{
  "n_layer": 8,
  "d_model": 256,
  "n_head": 2,
  "n_kv_head": 2,
  "head_dim": 128,
  "d_mlp": 1344,
  "vocab_size": 8192,
  "activation": "geglu",
  "norm": "rmsnorm",
  "norm_place": "pre",
  "norm_eps": 1e-06,
  "positions": "rope",
  "rope_base": 10000.0,
  "rope_fraction": 1.0,
  "qk_norm": false,
  "attn_scale": 0.0884,
  "bias": "none",
  "tie_embeddings": true,
  "parallel_block": false,
  "init": "normal",
  "init_std_qkv": 0.0343,
  "init_std_o": 0.0343,
  "init_std_up": 0.0343,
  "init_std_down": 0.0,
  "optimizer": "soap_variant",
  "lr": 0.00387,
  "beta1": 0.95,
  "beta2": 0.99,
  "weight_decay": 0.28,
  "lr_head": 0.00994,
  "grad_clip": 1.0,
  "warmup_steps": 200,
  "schedule": "cos",
  "final_lr_fraction": 0.03,
  "batch_tokens": [131072, 262144, 524288],
  "seq_len": 512,
  "doc_mask": true,
  "train_tokens": 715500000,
  "steps": 2319,
  "dataset": "wikipedia_en"
}
Each number is 128 + 24 x the weight over its row's rms, rounded and kept within 0 to 255. Layers, rows and columns count from 0. Numbers have three digits each. The size before them is the row's rms in percent of the matrix's.

# up: layer 2 MLP up, 1344x256, rms 0.0733, rows 1253-1270, columns 0-255
# down: layer 2 MLP down (transposed), 1344x256, rms 0.0632, rows 1253-1270, columns 0-255
# gate: layer 2 MLP gate, 1344x256, rms 0.0733, rows 1254-1271, columns 0-255
up1253 100:115141115133106121138077129137122159152143132127081065114125122143128136074106108123163077115122131144099207147126078164084179159140107105076139106131101122079110145144128153161094151117113073147143129125145128132166121164135113153114080094141117081116148150123133067126121122188094137147109122158142112127115150128116169112144143189143157094141115105124125134086160139129134132153159153132131111130081152122111158090124129140169133143088141120099156102149129121119101138138125122134130107145113103129104161118094131088153140155122111157141139145115118103135165113136150110142119094110099111135102155142115193131118106142146096102112120133113172147112100109087111148141126131157125134116119117121068095118099146139135142151095131125160145123136119104128115127142111144
down1253 096:118130142110107123153128140101116104113098085123134106132129129163137134117127159126137128160092168180115137111114124163142127143137132151134116135099187127104136119127161142170114147147114103120088145138149121092100095098136139127121132100134083118138114128196135109142097119152095109095119120180148120122151155147119137125135074121142080116114160140147106103141120125172120150121122129158120110093072128136134164129157146178096147164171108123155106182143101149146124150151135105162155138105139112141123116138136119159107130139185129135101173113139133122148121101177132142124140166125132175120144116071133081131127170096131084124136122157112172118145150145084133130188104127112048122098120098130147132158086123120143130131127150137162138160154158138110164158132126119
gate1254 097:162157107126150167143129146098134119140103141100117127148152096182109124173121129094154123169129146114111123136131084147161130090100123139089149104114131121137114163136150134103074088154120129104124109111121130106139108129131153129111134103101098113141146123146125150161096137113087141148101109138148157132121127169094145071136101108119118115141089127133096137094099091116094144162142106117084122096158091130156147155154186120136155130123113123139158096085180094189133150117144124118128095089139138143105150126135122128137173168141147125138150116090141148093084130145186139148134106185105135092101134180139132144126136150172156105130128145130170113135129098144139123132143136139094106152091108106138142110150073105118118182105090144155152104140118134145111101161140132
up1254 099:113148139175100174136135160161129100153137079158163143143152124129115063128147108128122125169137146122111120169149122154118101148144116138102135154149149125142101157100119158094098160121161178128160155071146096123116115111132157104130109113102149109150128142135088084143118125138143145135080127110180115064141135114165105104155132173135146121099147149078111121136138150087136112140111101116105147084153128115145092093143138094122143147138146114111146130122122145155138112144141144111148121138086130059138150134114093135121161103131085132195134171145140127110160125103086123121131134156124147092123126149109113120103112108100109078076125140136112099125138111156105120166150117109123173137097149167136131114112176109087156119119100096121120140129136127155118093137118150
down1254 093:147121121087115129108120126163097157108142146103131102071115153116123170141150184199136089124134121137138129098166207109121146107126148120154094147090134118083149115141109135116168141132116117137151106151117139148110169118120097153122158137157124128164122148120148122112140133146158132139104147199133142116097094132126147163135109071108090147088127108151144121124120143160133100102143137144135142123101139167127111148094118142135135136115126112111094107138088149060125124155143106183151128138137148117134089136147136115133085089107140121093128118131088113135156119125141125133133157105187120149141176074146149111129138170089127125146134106172117139097129168096113152129151139126173123117153120124133129110107133106132098114136161129136174144106114191119139136093139109
gate1255 099:116126139104131089148120133154174116158154142121140161148182138131125106131114122149095127167094085131117141143163115153133117102111144098140116124174134149122114149099107138118115112125092129127149099099137149142152078115173153135151117088125095151134112130135148114119147133136103126108115141144106144114122137142176148102179159133083157132104147152151161178173085137172179133112123133099193107136142134115100139137152161101143156195117121162119122170133148119140102130159144114098154141161138149120124132166160140102103164154108171139128151088149156115112133105128156145154172081098138107138124086155090147117118116104096120099099170133117120140158085119137124138129125112139143105168141098096148106082108128134134135107155130117119101124126103069139109098112111091
up1255 102:067138123099120136133147119121149156134094134087129100158106137122129137127140208120097113124165147080140125127107152103101111136094149155137144141112133169100183150091145157128111103102166158151104109202140120130080148150102133157124092139157144154110141171108147143159131156142118153113138157155099184092126131144131129149101141139135134128145145080136133106141134165124131109124145113170142108152120092125147109119115119132120144062173124146136113126121114125162147137113142184137065100147114153103138166134155157132142157131099105140121101094142108126097155132118118140155106089113135111123100109095113145150108110121120092143091163151142121152105092128095149147163135135140084109105114103104146115110132107196146142122122137151153168124120144124138121118099138163
down1255 106:159135156079123116153145146110159150159096104137135146103084113093120100106135115121124183114126113154118145103153117204158142139173121111123151121134149147153139113179130118146153147137128149165145121096153127160099142117110139158121152135142106109116098116131128160092095126183116117116149138066147110109122153130130107113163108119117121172114097165121127147112114137164190125138134120160126121114182150106117152108181151132131164135105149146132094116124119093117147116129128099148126172130145104113155083131182101156137146103161140102114134128149208132113156151128141100099114145140094129124103090116162146088125096119100146109073122167119112137184152100157115139106122126132185142144119092126075123139122126110115121124150137107097134123124110145115128102125121123
gate1256 101:173127146159128163166155171134166106093136127113113061132170147140117134131120115127128100108118127131127108105136148156127084179106109098158075102102173165128127136145138128118125117094125099110118129127133109114146127132147081115092186135114149110097152153143152113152138133167150142096144075135094092123111152156116163124125144109159144157126128135112121133149139164196150107153135120104115118155138121142133114123159153121120100132159145140130097124117111144136131125087109096100108120091107074147122100144100139153119161147089132095094135151089120148135158123142127085130114166109133106145147150148124129130098111157108098140158173171118164119096090149129134091103148110143176103093090136078125137140129137079110131164138161120151081091126110105146131134118153118
up1256 099:124149074153136121115097187067122126137130166091096173131108144161164108118122150086141161122134110098152113140142122141126117112161137140109098104117130144164138156121153162143159148127100174123130134094134133173090154070150142098144112139149137121136108096112127164139123147126116132116137082127132087165136121143136152117120142153154126104119115132126144171134118153120128124118134158081165152109103143132098111113172109169161139092123156180150109119120089137159158142098146106104184114152121149150123093144128174109154136131089120071164188103123130158114092143096131101075098127178147164165110146130123124120149103108114131123115124118143144106146113123161124143147143137160110127137130091141159090105145118128138096105117115144159080139125154111148131119141162138
down1256 097:135139151063088115124161121166098111095145117126116098149139110099084134110142118171116140113115094156119171114123113106133162114082166127126159106104168149159099093118142103111136094110125116146149169154111134086150112078126115107174154119112122105105158129165125084172118112135115127129173188141135109117125111148111087130119099134157122122143137095136087097143105161112115134161075103158130120132098146136144129112103151108144093114195096126147122115133122134115167144141131154149138108082115161148099148151137124163153136124135156112147148119101139110129110133171143148169148103102127130115118112129118175122113173157121136086086143132138072127116182120093138154128151123094123131147106139137104135089060131135125129140147122088121136140136096114120141115096120112
gate1257 101:146089137124110128154150120133103173083129140158142129124126170108120119130124150156125143137115153126108097211135129123123109137136139115163172161109134160065113125148160165094189123122162139124124130135157120106131120140089116155201118114109141109079148153080121065117164155138133118153144155098144114150100096125117139092155113116105150089130134112117124110143123161141099118128143128187160130137136107138142146168167106109133129144094160149094095130100156158099132128122116104110142127136105103205163118137137135135162136135161145138135134127127175130175154127096099123112091128140137124141124111148138118156110143148146110149098083082144122160102092153125145154137180121128103121124122143121120107135152134076119134161141152099118093123125114112097153123154119117
up1257 102:138172091146170125137103109120152113142102119122099099134168106143127130101111121119142099088132119139190137089141074162159106121098114139139094090139123131133104097104114107152067157107119137104136129121079095144117104123150143102097132142116150111133173099120136155100084129152108096123113132141150174085114121143104183142083146162133143137082117141117114109146137117075145127128136116109098156123089084112157113067142173152138134111140134126092153137162143131143148117104134086103119140146110125119163126157115128124117117140129115098108079135165095168101103118175150131105174167139092129145083125131141118112162125117122161104149149114104140110130107115118113093128101145117158158134102115159157124103150150134154114128146077155121155102119123153128077158118142119
down1257 089:134107092130113103141137100161116120103136114134116088130069174094145130152141146142141109121101103125139117163126150103072141133110127106144126139152155137111141145148100177114149111143156147115160127120141154105142128146082094156147152102112134126101123149114158074117177168137158102130090175123130116130122090116126174128105084112143156100157120151105114123107121126121091134160133127157160101136131096156142179144172133114155168158106145146092107107095142151134107120148120130096193160129118097131112117102117149160135131142175170100151137157091143173127170130112097138128143123146131119092156128106111131164123147205117111135146100116163141111087095140098172125156142122120097104145153120129109130129097105110117116141119141098157089128111106119093158162140136148
gate1258 091:166110151154128171110087124140082128136129146119122117137149101112123137115118102113178113178144136122096118112165116153127153142111146147171128130114168124134154135076136136107094130142122083117164116155130141092135125156101120093080131133140092144085115077105105072139125105103137107085150149134154144146116123166147193133139132108119167123136174118114146126139111156113169151140096133126129132122132146115121140111139150146114100157090143155112090077142170091109125109123092128108129162165080119140104114094101132161094150127107151141091154133111146125148127131175101130123144107094113148119120096107116124116157130116079133140162181106132159103084186146114178111146158089115109136153165129094131130128109115118159096136094114125136162161102131153125111111136128128
up1258 095:124129138081123135110178091183130085120159132142135113132149131135136111170150183111134094169089104141093142192149109142095129151153153137139129179115131166170114123133128122117132146097143140104144152086105167101117141155123135094114143143124135124104125132124114145152134115100129145110090128167130096060121097144127160131108102134112131119120126146119120134140153111134105142117121085026117147164160132146146117139164132165127148124112123119144136138132147113141111119149162156119106142117103132088122142146126086155130135146124078135099127114129154130078122150115145114131170131122100099138130159135111124170143157092170154126113135106083144150144155104120085102171157120118087073119175143097118152107149134089099102105131122149143132163101124147137154152143154124
down1258 089:139153112154137111130117157089126147159087141115124116138110130128092100095109103179105140127151149147161130078146124119169138114134107126088134101128109098086078137127138175107136106145137124133121119181104118139116133101155105158124085098142136134108141136141122132105153141136123133183163110111127149157141148151128128138108169138099138111131089133127147120097081149104142098152143162147142112113096121122134138162089103108171124119114130097134102162114123164107150125108114072133106058130134102178156129117120116085128087099162141133142150106158145128176103120137113175134090150127159171147124121148124143108103111172119105159155109166155114124113083168115176173095080106127141176125110125137135137123105142150123164167119164109105130086115134137112151145113119148
gate1259 100:104135102113103158170131153147139133130096113130143141122145109162146138107128129144080143124160133115131141174152078133134133107139077144187129135114170118132120140127140117144114140121132159172131148162133134122114095106128118120154158151171133129149147117152163076109104155126149138168142134085164086111099114148120117152095119109124151134099126129158127153170183119139120147106118124116090161101129126142132152151155141073118106170141141175123154096135147093147134156131131134081130126100096133126149152094129168175154154140106166143130124134099123108134120144102103103105196113136135156080144063142120138157097116142143171132104137140171114110080126155097151135126123161139117139151129110136139145095175131127113097131079106180157100081139129113132102147145115142
up1259 104:158167130123138175167185133110134148141092145104136104119126160137143190120138132147146145107137086130103149134107131133129150126101175146127145085123146088125112123135109133126135125110103163122148114127128140153127135144105128160139164152145136094148164134130149118119144128172071182147139136111141138161140131122135111113113126142147146195113106136158111088136109162115144153154135125164133145169151139145140169101099148107127131140125112164090151168156138111098114173141120136129130062114115147147131131112155159118143158135161146152133127129090149130125125099137113126156151160122128157133129076132099133103119129074194134147122184141170155136162103155154148149114116159153151157114131107135111130105188146159134136153163128112163158110114184100103097144087150114
down1259 090:104125123112136085149123085132126094110152157093107138128075098086073129127109156126141125156131126118106127132114098166170151128134100085144122116123130182139074130150119137135132173185118108148108127106150125146154152149090146125134160117111122099142174113129092124126134091116134122123150115167141154134139125163113166157122155148126133167153114136125149164081100139125170127129156121131132105161150142168155148106069143164134155128114131117162113099087126153131138141091165117161105139133139132132116091111118062103121078123090127097109108132125166176089146078125117155099129134107118105153144144165171137112135123144120118122133112117124122145132104153136141118158188113129131108129122159157171121102136136117139109093189116100111123167092115084147147104129130123
gate1260 096:148155111150105137108125144113137122127107163103124116128122094100127129103112154118155108131081085145080129172120159101118096088129126130112147120140181107149125101137128112154154118182148174154138138135094154097122168142144111115112162122147108088109131129114125151140092116098078134135148109120088166129146149130146130071142084118152140117142128147075107126110099124141081095125153163157139120122158150124154088109099144139127125189117139156154097138117116101126147142120105134144141127164093131120088113157160100149155110140156105164135142136108123169150106133150164159138171147112163115150107127146143108114102142154127128152104118118069119147119119157091125105154129143111122124152123181141101153142103109077131163137127172160130089140114121099105094120063167104
up1260 093:131158122101144152140154110171125083132108094122105145107077124129138150180107157155138105088134112129078121141100127105115119179184114155154099116113155118132140089112143157152117146161123139110125082122139120099148148115141116110125134132135113124130129129118134138110132112115130121160141077099152133146106115130098102106167114108115151095127145099082143110148118156080083163120161094136125108081142119135145109102126108159157154147108124118094134127157121114131128131099146090095049082124139112134109145075159120129120107161164114126147160105143139164161136134106113106150127173153158129140121121171121147143159127117101160132075147144126096119126134107118140145128132092092133109106106163142139183149096114126123137137122098131147127112148171143163114131139039109
down1260 101:121129119138120091090131167108123146158135101091113144101146174114133063126139118126100106131123113091152147105139158157105133142094148067141123146115125142111123120103088106124124078112118096096119163148173136137123133097139147112150103154118135137135086124108117123160140144152148128129121121150125108159138168132141121144111137089136120151127106079161123169111109118139166096116113133114115108177129123122114115180126146136123106126146138134136137122103128114146094145126139145135177168145127143132126124089099155136089123127106162099151117115117116101101175093143118125150119137162147149114126134089138192140136110154097090121182125133164130136131192136184143112085099146140158119136102047132148117122160154183121092120126096099121148133128159076156099100162129126
gate1261 101:134120113147106113126130107132151143178099136145123127119143095137113140150076108104132140145141162147153155089193080147141156138152144123146115101154130138143130170141147152162129096135095141154119115126109152105159126119063135153154156193119122151096081113133120125101117145136149139158082129115124102117167147111158130151138108089123144133143152133144136146094116134123128176110148088113150160126067157152116084125115113158153134140099099058118130125127146080139124085142152159157126163169140130153133120144083146120127137181122154146168111119141171116138141153127108159135133128115155147138119121132138093131126122132131110174156106143089161132153150127134134091151171171104133096115123155099136144137133155131106160125146154082157103126130097178149091097109119127
up1261 103:118160144118141091076149134087138141124097133121096122111105122143073118135153130153121125100087105117161106103108159123096095148112152123121125146145130139161117138082110143132113124158147095182118151132138171120109183117134148163127158174178141124133139189157149105159084161091140159150104132123113152131128114114145111156153125150114138113137095138132146129129148161112092144097097134126152148155138140121099120149116131108105131113118095113124113125123120146133058146142131176119131098148160148125131125127117116081120140161148147089137157138176122135135138123115159116103096159133128118144097120120118151153113162136148130127152155134186130162126143129161065159150147140159073128123125159202102137196145130108122131136126131087170107127132096143164144100134106149
down1261 110:125126123145114157150127107098131122107113097115123113076139146172128114119133132167115162095126126130142068135114126095119103086094109122078108124129098144107091097102127104148109106113148113094132085142120130119140112126143106142130113090132116102168115112149144115118128063152133157106130159094097121126172128149098126068128114121113114158154137139115179127130144150094115102141131165146172111127121175093154150156155142115159143110136140140136119131117083150096150102151092103073102104131097162132170163111130072145142110110151106103118126139127087112142128109141134129146142066097126121144183129161113102125115179133123167130116094090134138133096152126129141165155118104082133111117165138121144097132094137149164089138135105131141188129113141124095123162131106154
gate1262 100:133127127104122127107170172100136125141107128083090056120127139156089130155114146130152132154088103091134104133130088098077131156110141143142143109086136077104095107130165105174115147116153149111156110130149114114107140124107140108117155116171149104135161143142174114125132121138148148125122128092148141112174106118095141117127168087107125135121126108135130122103113135116139124119162109109122135140118179176124125108128135131117099146106128121128149121143105078104138136124152123130124107145098122135165110071111120158142126122154105130088150115076141152167089105139134140113092140170110098170075126131119108084069143145151109134156102104123151125127111100136122122130122125100092060115158156136128143068117134100146127111143115157154099145106166100119104109121067160
up1262 101:164104150105164143096091148125137117149138134137093133146121138168142153126108117118152102092088131149154109139142159106092123145157101113167113125116107132074096104144127121135147119085168115137152115145114114104129097152145176181185139121126129158129208139117121111095152082163149112130157094146187159135157117141078144116157126122126114146138142109169188091131115123135124138124158159112169117151121112154144100154167138118143137132128137132115089129097194139165127091124142147164079129113136103133134161142142131140135134159131131106079129168122113157127111112121086151139096128140137111142127126111189140126149139100104115159192145124087113132131089130098143088151137109166129132126143109141164108150078137114120138150115130117144118137153108122138138137135126151
down1262 106:113152131091136154144149121112147101145093141106162137102119114120131106103124118115086114147136125131123115135146130132154132133127151135126134129155148116155120159115064158104149159134088108161142145129123119159129145132111148121110164151136151129069025132152143146168109160085134112141142181127153132145057157167130127116139134129140114132129097106120124130134102148150102129067125112162114144131128149137129120147102182163143141139134104156108148109138131088087152094144130157117128183112152097131122080163148114168163134122096116178141139089136157098094121138158185108122137132112134109174137093118095184141127094100141141127142113132159168153123135113111098149093163145108161089127105145117135165098134144128121131161160141135115146161130134124137142095123115135
gate1263 110:098098105162142139140071163133154120160154140196120158186123127123117102136090105150111069145170106100139116188153096151105111082156129153136083123132129138123124146103111132138147125085122154108161127131127139132144115132129113122134124140144146110115160108124111114119154138128149127107169121130126112135127161131127142149116088088135165130147180127114116161118150150158101151131149129115176166142141147091153134113079147130096125118096157100126148125141135126151146129146135124163149164107117134140135141126127071091094119124124166132142121135140161117145175123126124147098145100121161100138138142118153096114131112084115081156167149122125136151151112125116127081152132099139174145125168133155119127144133127179093114163119106174092160150059166094123103101103108106
up1263 108:135132156114125160122066115160143112147119136147123127128104115117121147113165156141121138136132181133142101093118128102131160147123134100091182106131128127091134151153184136115116113180102144103142163145152140129103112141164185139146121142137150112162130177134146142123109092089138140142102142111119176124127130123123108154137135144151119118122134132124117113143130147121165125084102158132080108118130057100168148151139112127156173138155133093136130132150135109166131107100123177047114115154124132093133069125133163134149151157138076131143091141138117152138110132143189108164069157113115127120152157147160127116157150116103082143126105119128115104146137118112116143128145115127118118093105110146116155114110142076115152187114124148125124108152133100163143175144141152
down1263 106:080044157090124127099126124105093136166158143169136158159141134127125128174154111117147107150151096131093077161112118135135124109133176138142097108132159078143095128125126101116160135093123112116155096141122129123155152119143108122159126124133135097082131117103151128138173144115121105126112172110139121145126177121091148131108130105130181146102115156094140127114143179112094164105147123135150097144093106103164147090103141140158124143106154122103095090134111121143134102123174122142141175131123104121120162131153090154105143082109153136094118117131148096130145119134084132151078129120132121101093124123066106127112136158108099155156155172108123098122154093157132132097142108103164136145132105118122107108104127159072117139097120138108122162122131107160145128118115106
gate1264 101:177144120152135125129104138117093145164137112157119141099090120123115128107114129115141129125128117126113104095101113135088100148091152067158118121151110100125167142137150123146134104118138104109121121152134098110098116148158117139110082102161127105170112103127131145105106151124101129138116155147096110079139142107152152126109118155137129124122101132109206139114184166173104137128108152087127101149107110114116102131142121154109132105145106102123114114083123111121078145123148142125137138145124134103139105151098157166086166140114153131117088130143192148128084115128149136139166129099171153088086096121139133143144128126127169137126155115151199127155157145113096085188125100141183112128103156149103104087138139167119146098131142158171108104126110144134115114107142161
up1264 095:107127093136144140120164105141093145108124099132146136099163175106157115116125119156177120107106130102107082135152125150094128077131130140130140130124153157121120103134116148137120140085152125125109149091089111117146105142105159118155123117102165142118123111161094146145149121112124153089127157112115168156083126121138121117106090078132127151096148096132141091161077151081119106162121107201109113119154158123140142159105119147121152120147131120112118133151104130114123164122109129100151123111111113156078185179094113164077076112153114112178126166137135104104111120159107133135147148102145151153125110117142133121181146136132135105123121088158084140116155088136104143151127167133146140143132177125155145118123164120130108139096133176072110148077130122115126127152130124
down1264 105:164097145131135146146097138144143127163118130160160145089122105166130148132092180124133095135121148136143129080089169132130108116101137108134161141136128108151130119137097117168140148099139099115152131131152117126129137101091177121118152119112131163114125110122155116089128124154113140103085151132127101091138100147153159111141106164134129083135123112079154127156185180134150128119156134108123128165115137164124119150098102187122144107126140100116151075132077130175115086076098098171119135108102140152152117129079119158092143131083173165115125132099120137164137104114126138123130099139140074098076135164134106154103121138065126147131122103176162147126116105116151127160136133129146112117143129126118128125109109146136141072124140145121106133148123113129111150143144191
gate1265 102:114141165118158129112154113123133130104156098100087169116140115144104157127049165096132114127147125174146116078149096122088145081116109142132109088129132126116109139137139123102116162114096124094126164138138142111153153120189144120158120115098148152110109105152150109140117169128176100168157194121108148146135095101138077160115078167091093172144115118147133091147162081127135103137142116079169128151148130105105143135129180134133138123130132116148131137110122116126141155107100146126145168144140129073156112157148152152108137115085079110115082167113127108128107154102149128131146109119121163142144125112156131134132082100131125113098124128135141114152141122123101137144109130131109125087135151115114119162110106137123127127146119118136132102154112104082127102192128161
up1265 103:109127117107061142135129163136142107091125132110136082129091149150136140066097102155172117149141120124122128133165164162143126098134138123126126134144107102149109157106126156108108139130126113152189135089139127131121090089103092144148142106118137091119134136143169126151105126141120158153113140140153150117089179145137087106132150127129130162123157121116134144135149166140155131106115154101109130138151133098152122111119139170101120197138166142094131117168181143129148082111099139106106165162111170122155099155140142117157126113123147137115115104167122110125153146144152150159122135142109068121108149130111095121162124123146129143158164168099136137153086135104138152090143111164178131146154093137104133113183127120131144181133152094119133142125139061141127158112115097
down1265 106:174133118126118142092140157106138096125149058106137137138153099134093110128060152149100150096138126133121127054165097132104119089120107119125102112159109148121122099141130146125152112111108109096118131144126107125160154084140146177147142128108123164130104126158122104110134179102142106120161151108117158120114139121149145156144144149100163111148118130157127104122106103130141096118106133068093164123116103142100138121136156140189132114151116115117127117110107148170133159154142143120130162129157146131151126151122169135107109153124130122124091131125117157118083136128143113148151155081146171099082171091110121106129093143121166150122066134191161107159144090099109112148121129118147142111137102086120112134128105159149110153116146125149102148148116150076089112155147147
gate1266 087:126156159119112120158139117126143123137124173090124105137142124115108125106101128116109127172100143146094126167098123145122104151144134138089153112112133158118073136151084121137117134124112127117161119147132127156168162102114151170146098158164093141117150138130122120107162117132122155126159140084153148101135085128124144147111126132126133170156112143122114124119117146141100146145131080133074169152125112113145179096182163133135102153073148151096122121108111155109135115094100120076104091123155133087088139125145123130135168103152179152116124189128170129095126147104093166113159119149146130141094133132094126130127176126136151082139150135173133132105164115123158131161098157125187099128144121131085098114138114099091111130120100154156127136114131126127107096121079178
up1266 093:164105117125133139129136154139138139173143166158111132148122103110197147116140115115130105149109129156121136139115134163118118139127142076101147078086133119150116136132094154168122135106146131115158134137184135133133129118098183122130157118091093149155096091107147151132158121079149149122136099088142138140132111154125130163195087128164152104106099091127124161111136125135110118135132081115085111168142113099152111162129128108122134141148128165122108115108141132133148153111161118120131088113164162136093136140092122151118126113108148133113125129152138151104115094119091192116163109105135130117101158126098120115092113116154187109093100113153156186135134174131177130159095136143129155114140131143107139122122141117150153097117085119150174127131118068147109143090100144
down1266 088:095148138120146118134106097113140133089119089103146119127141159147099119135133137140151169143162135085148102099159141114143108175121089154162117175168121126125148085147134132119136139153095138118105123125082154101108137147137092168099139148180121092121175158126087116123083147135143127120134126143122083124148131095158141097103152141117089124134125166152114126131109145139142144109114159146166135093135102167130165090115142151122116061100113081141133136113137136112096114146126119137117168128086112107153094146127134119151108138148144129158136119113114139148138159102141086122095142131116131135134099138158143094156136122135068128156197172105090118093133127101087145099157142108107133132116152088117129117117068123106074146123161116129119142109164177130164154151149111
gate1267 107:113171117101126135166117123142140112149126165129094131138165147120157156154146132124118134109092142139160114170114118119104098143123152119131120165112104134131105169104123136083150139156173126151125135118108094102112124124121135128096112126139157114130145163125119153143143131108088091093100109169122116138139123088135131113083146150137146158110166114139187161118182129128091164138156123095097137097160126142163094118151108093144133145138164114124117161153120135166132160115121128135110135162136078119143169140141142119122168154130149146115129132114168100066143081096137103115113166182131137126160144130134102148125131112107071133129151111087131101180181189103106134122126110135119134102181145140158136097110141170098083127136092166115147126131125114149120165175133117
up1267 106:125153155138145124137111087148134052118132108150118130117157108125142158139173131141132099115124169142121126090114118144137107160106121141122083119109150169136170176132130129118129073092114145134134135121134125063172116150130124119144131113145176140142133147129116103143066130126102127109123139121131111110112144155083163110155093132137091120134137147126157136142164144127136148142155137157097162130115128143124113124134136113093124093142151161163127127116137146129162112184143163101129090128124182134105098134090138136131162132111132122121111126105139119102123108124085116148146119084131075104134155068123091154087115112148079112133158121159132103142135133067139127140164123119119106146103127165114097112078158117144138113127132117163142089133148056135066131114108079
down1267 107:154096114123113078122119142081166152189111126103173140094138132130110090162063109111112136130098078115153140158179122115143154110125100145130185104114108089100149131123111135168141166142145115128127159131094159152133094108132113131094138122132094094153128105095147152105180110146116131140101135121107110159139141120168108159097131118100143105118161156134128137104101139149162097102115115088156081115154144096124161125096140141139113157109102113116149154102124138111113142105087100154122119144140118110156135082137147161138090129128158136134109132157139145148128118144134154126146097129124159153147124172138176108117148112103175144107092129118140136143119135133144112082096184148129132126138141126140140115140105113123110138155061160117157173129141155097156108186130133
gate1268 100:085121121173136100112108114113104148120117125164142093166139084176108123118136133095081101142096119115104138083149116133094184120098126125106149107186129138173107128139141130137117099106151149120122177118136130165174146135120140109103141135121123110102135112119155057069151097125110151169128149107151104147119122170089153126119067094113120177122121133151108107112137111112093143127099138129136116129151100137120167147108157107088111127144137115156120116128129130097120091168115136119106146149134123099143146124102103144128142165115127155126122120182129096109128136113127129086147121158131136117141106126125191100114164120071164099116134102136128119110154123076131121170132085187087134137080124115130136131123131137096129107152160135110109091103134140135089168136142133
up1268 090:065135117125081144120136141130128136129054130167123153151147133142152144168149122119090116125113102144080117121094121104146144121146150103130128146079130110150127123184108112125135096130105151164154104153125137132110106131114148140131148153081129153141116106098113151126191178138153109088154125139149113097119149124121091113118146117190085078168164122130149167139133107144126132116118115093115115103123119090144085102099129119115110153136169160133165094141166131143149080086096133124129156124132098133137145091139127087168098113100129141123151111103142155126136139118160096125135083148122111159117090143163185107143130115128090144069131100113138128153116167146128073121103133150106154114150091108124153121134107121111144117093087103139158137117152129134124144119113133
down1268 098:124161125141130117083148101121122105144155109119163114094137088101073123060134134132096150135119141128158110083139117111109135174122109116126122123133089137102131140119138155099133176126140106097123183118125074134143123184147136176108109129118144144118115160147148120149109094107142129175119133125140163144100166127113155108090108126102129148079098122164097106098097153136134127088140113189150152142175147130112173174120120097145139103151116134141077155126095115142091146144171122124128083164137151135130164146163127151092150157131131129137109105181148120151127140134122127081102138110107136070106123147117111116099123141134130127161111125120090126125127110116134167209118141097090132131104135152156152132146130133078122119147138118131113104133093106145127125138108132
gate1269 104:137165097106142168136119138116140112097119090082100123163098138150135123122111142139127149129148175167134082135066146147093123078157166120127124146137127134126100110135139196106155100142170092147139102109143127074126153091130112150128142128177136105114143130136137085120138152137110110144093125150132105142127114075157118114115145159119092125094091154144139158132095123151125152150108136126116157127121149127124128149133112091113141101135147144138120088140149122114129139131118133135123113143125111135108102145164131106138148114109086150102098180112070127126131079103157154115132072113169133145130148110129112146101124113109106120139134105139138114134091116116164129132179080145208118158148147128174117150162180132098120128153112090120100143112141090154170128112082154
up1269 098:119149099143161151158118176172114173141150099126146104135130161149150149172116157187120121138118141169121122133106120118126155147132125086097127102093118153132093111114150166093127131135135158155103117159103115105145124159103158136190130086122109108119150111138128105158157129114124142104140128158165110057139111069110103151162124110138149148114146146177097119126144106116147141145120064165157132129166091124115110163111110093170144146138144156111151174126156140126131141109149145071108089112102125140129141127112100143147143170124117142072105118119139098121119145119112110137121170117133138097133143175117118159103123121127109084141148123147102149147134160131140122133134118129144118200137144097155134178151119117085129145122142147177155119131140116114097092143104131
down1269 097:185174141144118088116124124107170124123102121106125123125117131131140117113122136116110160123143140093146136144168155122084107114104147156125179142144148105127156106171109148148141123107135117064136139104109120143144164104129099117090123134161130116160099096158156133145106141131175063153107133115096153201170123181154117112096086097100113131150172115113098136134105162168128128122113156091122145119106099106158143148175092162093109134162072115125147114110115125139109130147135098125129081137115117115138106124123164126109103081131113118160124125170137129184118134127110142135136128153143148118120128157114133117136124110128165199096112141166182125092118129127138152119149160136127136098158141121131138121111130147114131153165139134086128124109111128139145155085110174
gate1270 101:107170148146111149136143125098100175120115098126131115142160143150095164143106147112120123140124132126152136095114094121107128119157157143093110131129165057157109150137131120128130112158121133177144137121130140103119148143092103107125149124149149135097178144153123142094151111112151148136111133106115139158143124117143124113112144135130115177128134129135067140135072146125055108149102100123107094137128134123065129121120145108198118159142156148129087128135113128120090160155099140097125105159156119128154074125120109147152161134134167120151106140147104129111174118115118112166094105102142158145131114125096118130132108096156142059131130165106102131132068128145107106129120130134142168121058153143088128114180129124126152120134125057146112113155121138124145140133164146
up1270 096:116111125183100104117152093100143166109094130119148126115137099132124127123136157149141140150117085106094161115072179162169145133125120109173128096157096119165165144091117172122142117149096136130136122105104119123139154160131125132114117093097173155134139134170143108121065155149132125086121141100100103122151091122127142112101163134168122124138126109101159143165133102162164125108153127137127168121110145134150127129138160158118120095114099138144139119110127146164099137110117154116098132100139154140119100111137101111177066155115132172168110084134120100120091113147120126144095076168139119108115162090150163116097102088104136153120145135127122132095132141102161124115143150122136140093122115110124132127112138141139072127047113135135098117107152114093096130159153133
down1270 097:113145137081142155154137148127119103134147122098126104157145130094153157167142104103149115075124168128184125129147057151112144117155143159084136154113155073140111102188118117134132125104135081106152127134158095132119115111124132097108114164176112124110121117148116146105191113131135135146102154089105123141097138141096121155141098139129113132124112120093117120128133143098043149141112137136115102170145142145102157138106094123148114158168123139112142129122120089122154148175120111126127115182132149101131101113103179179100170097118138084114145104105112132117164134124101131140143165096100159131108128199132125138144122145135146124172140140115096109146120123155098117167160125141115133147121153114148122091135126115134159121154149118104141160121140111144153174121153116
gate1271 102:145120134167110169099142133101123158108139145095125132121119161131134083116143071129165128126133132117140174114127134122176125127113111136116112093153077145127168165152136134093135159169111108107149121133075131138116138114154165123104113090154129128147147112106035139137137116142129128116109166121176116119158094113118115151159131170124151146141139097133189132142097104154100111115143144085126158135121128145147119191089105088179123137160117073145139118122100093129104113125116115130074189132106142163171152120125147145130121118149107131131118104099151140094115084134148133117173115097121097118137109110107133149149148141173150178103127126133118124144106132112105182130151115084113138108115124131144147150134130119119103153074141074119128128130123127145147104131125137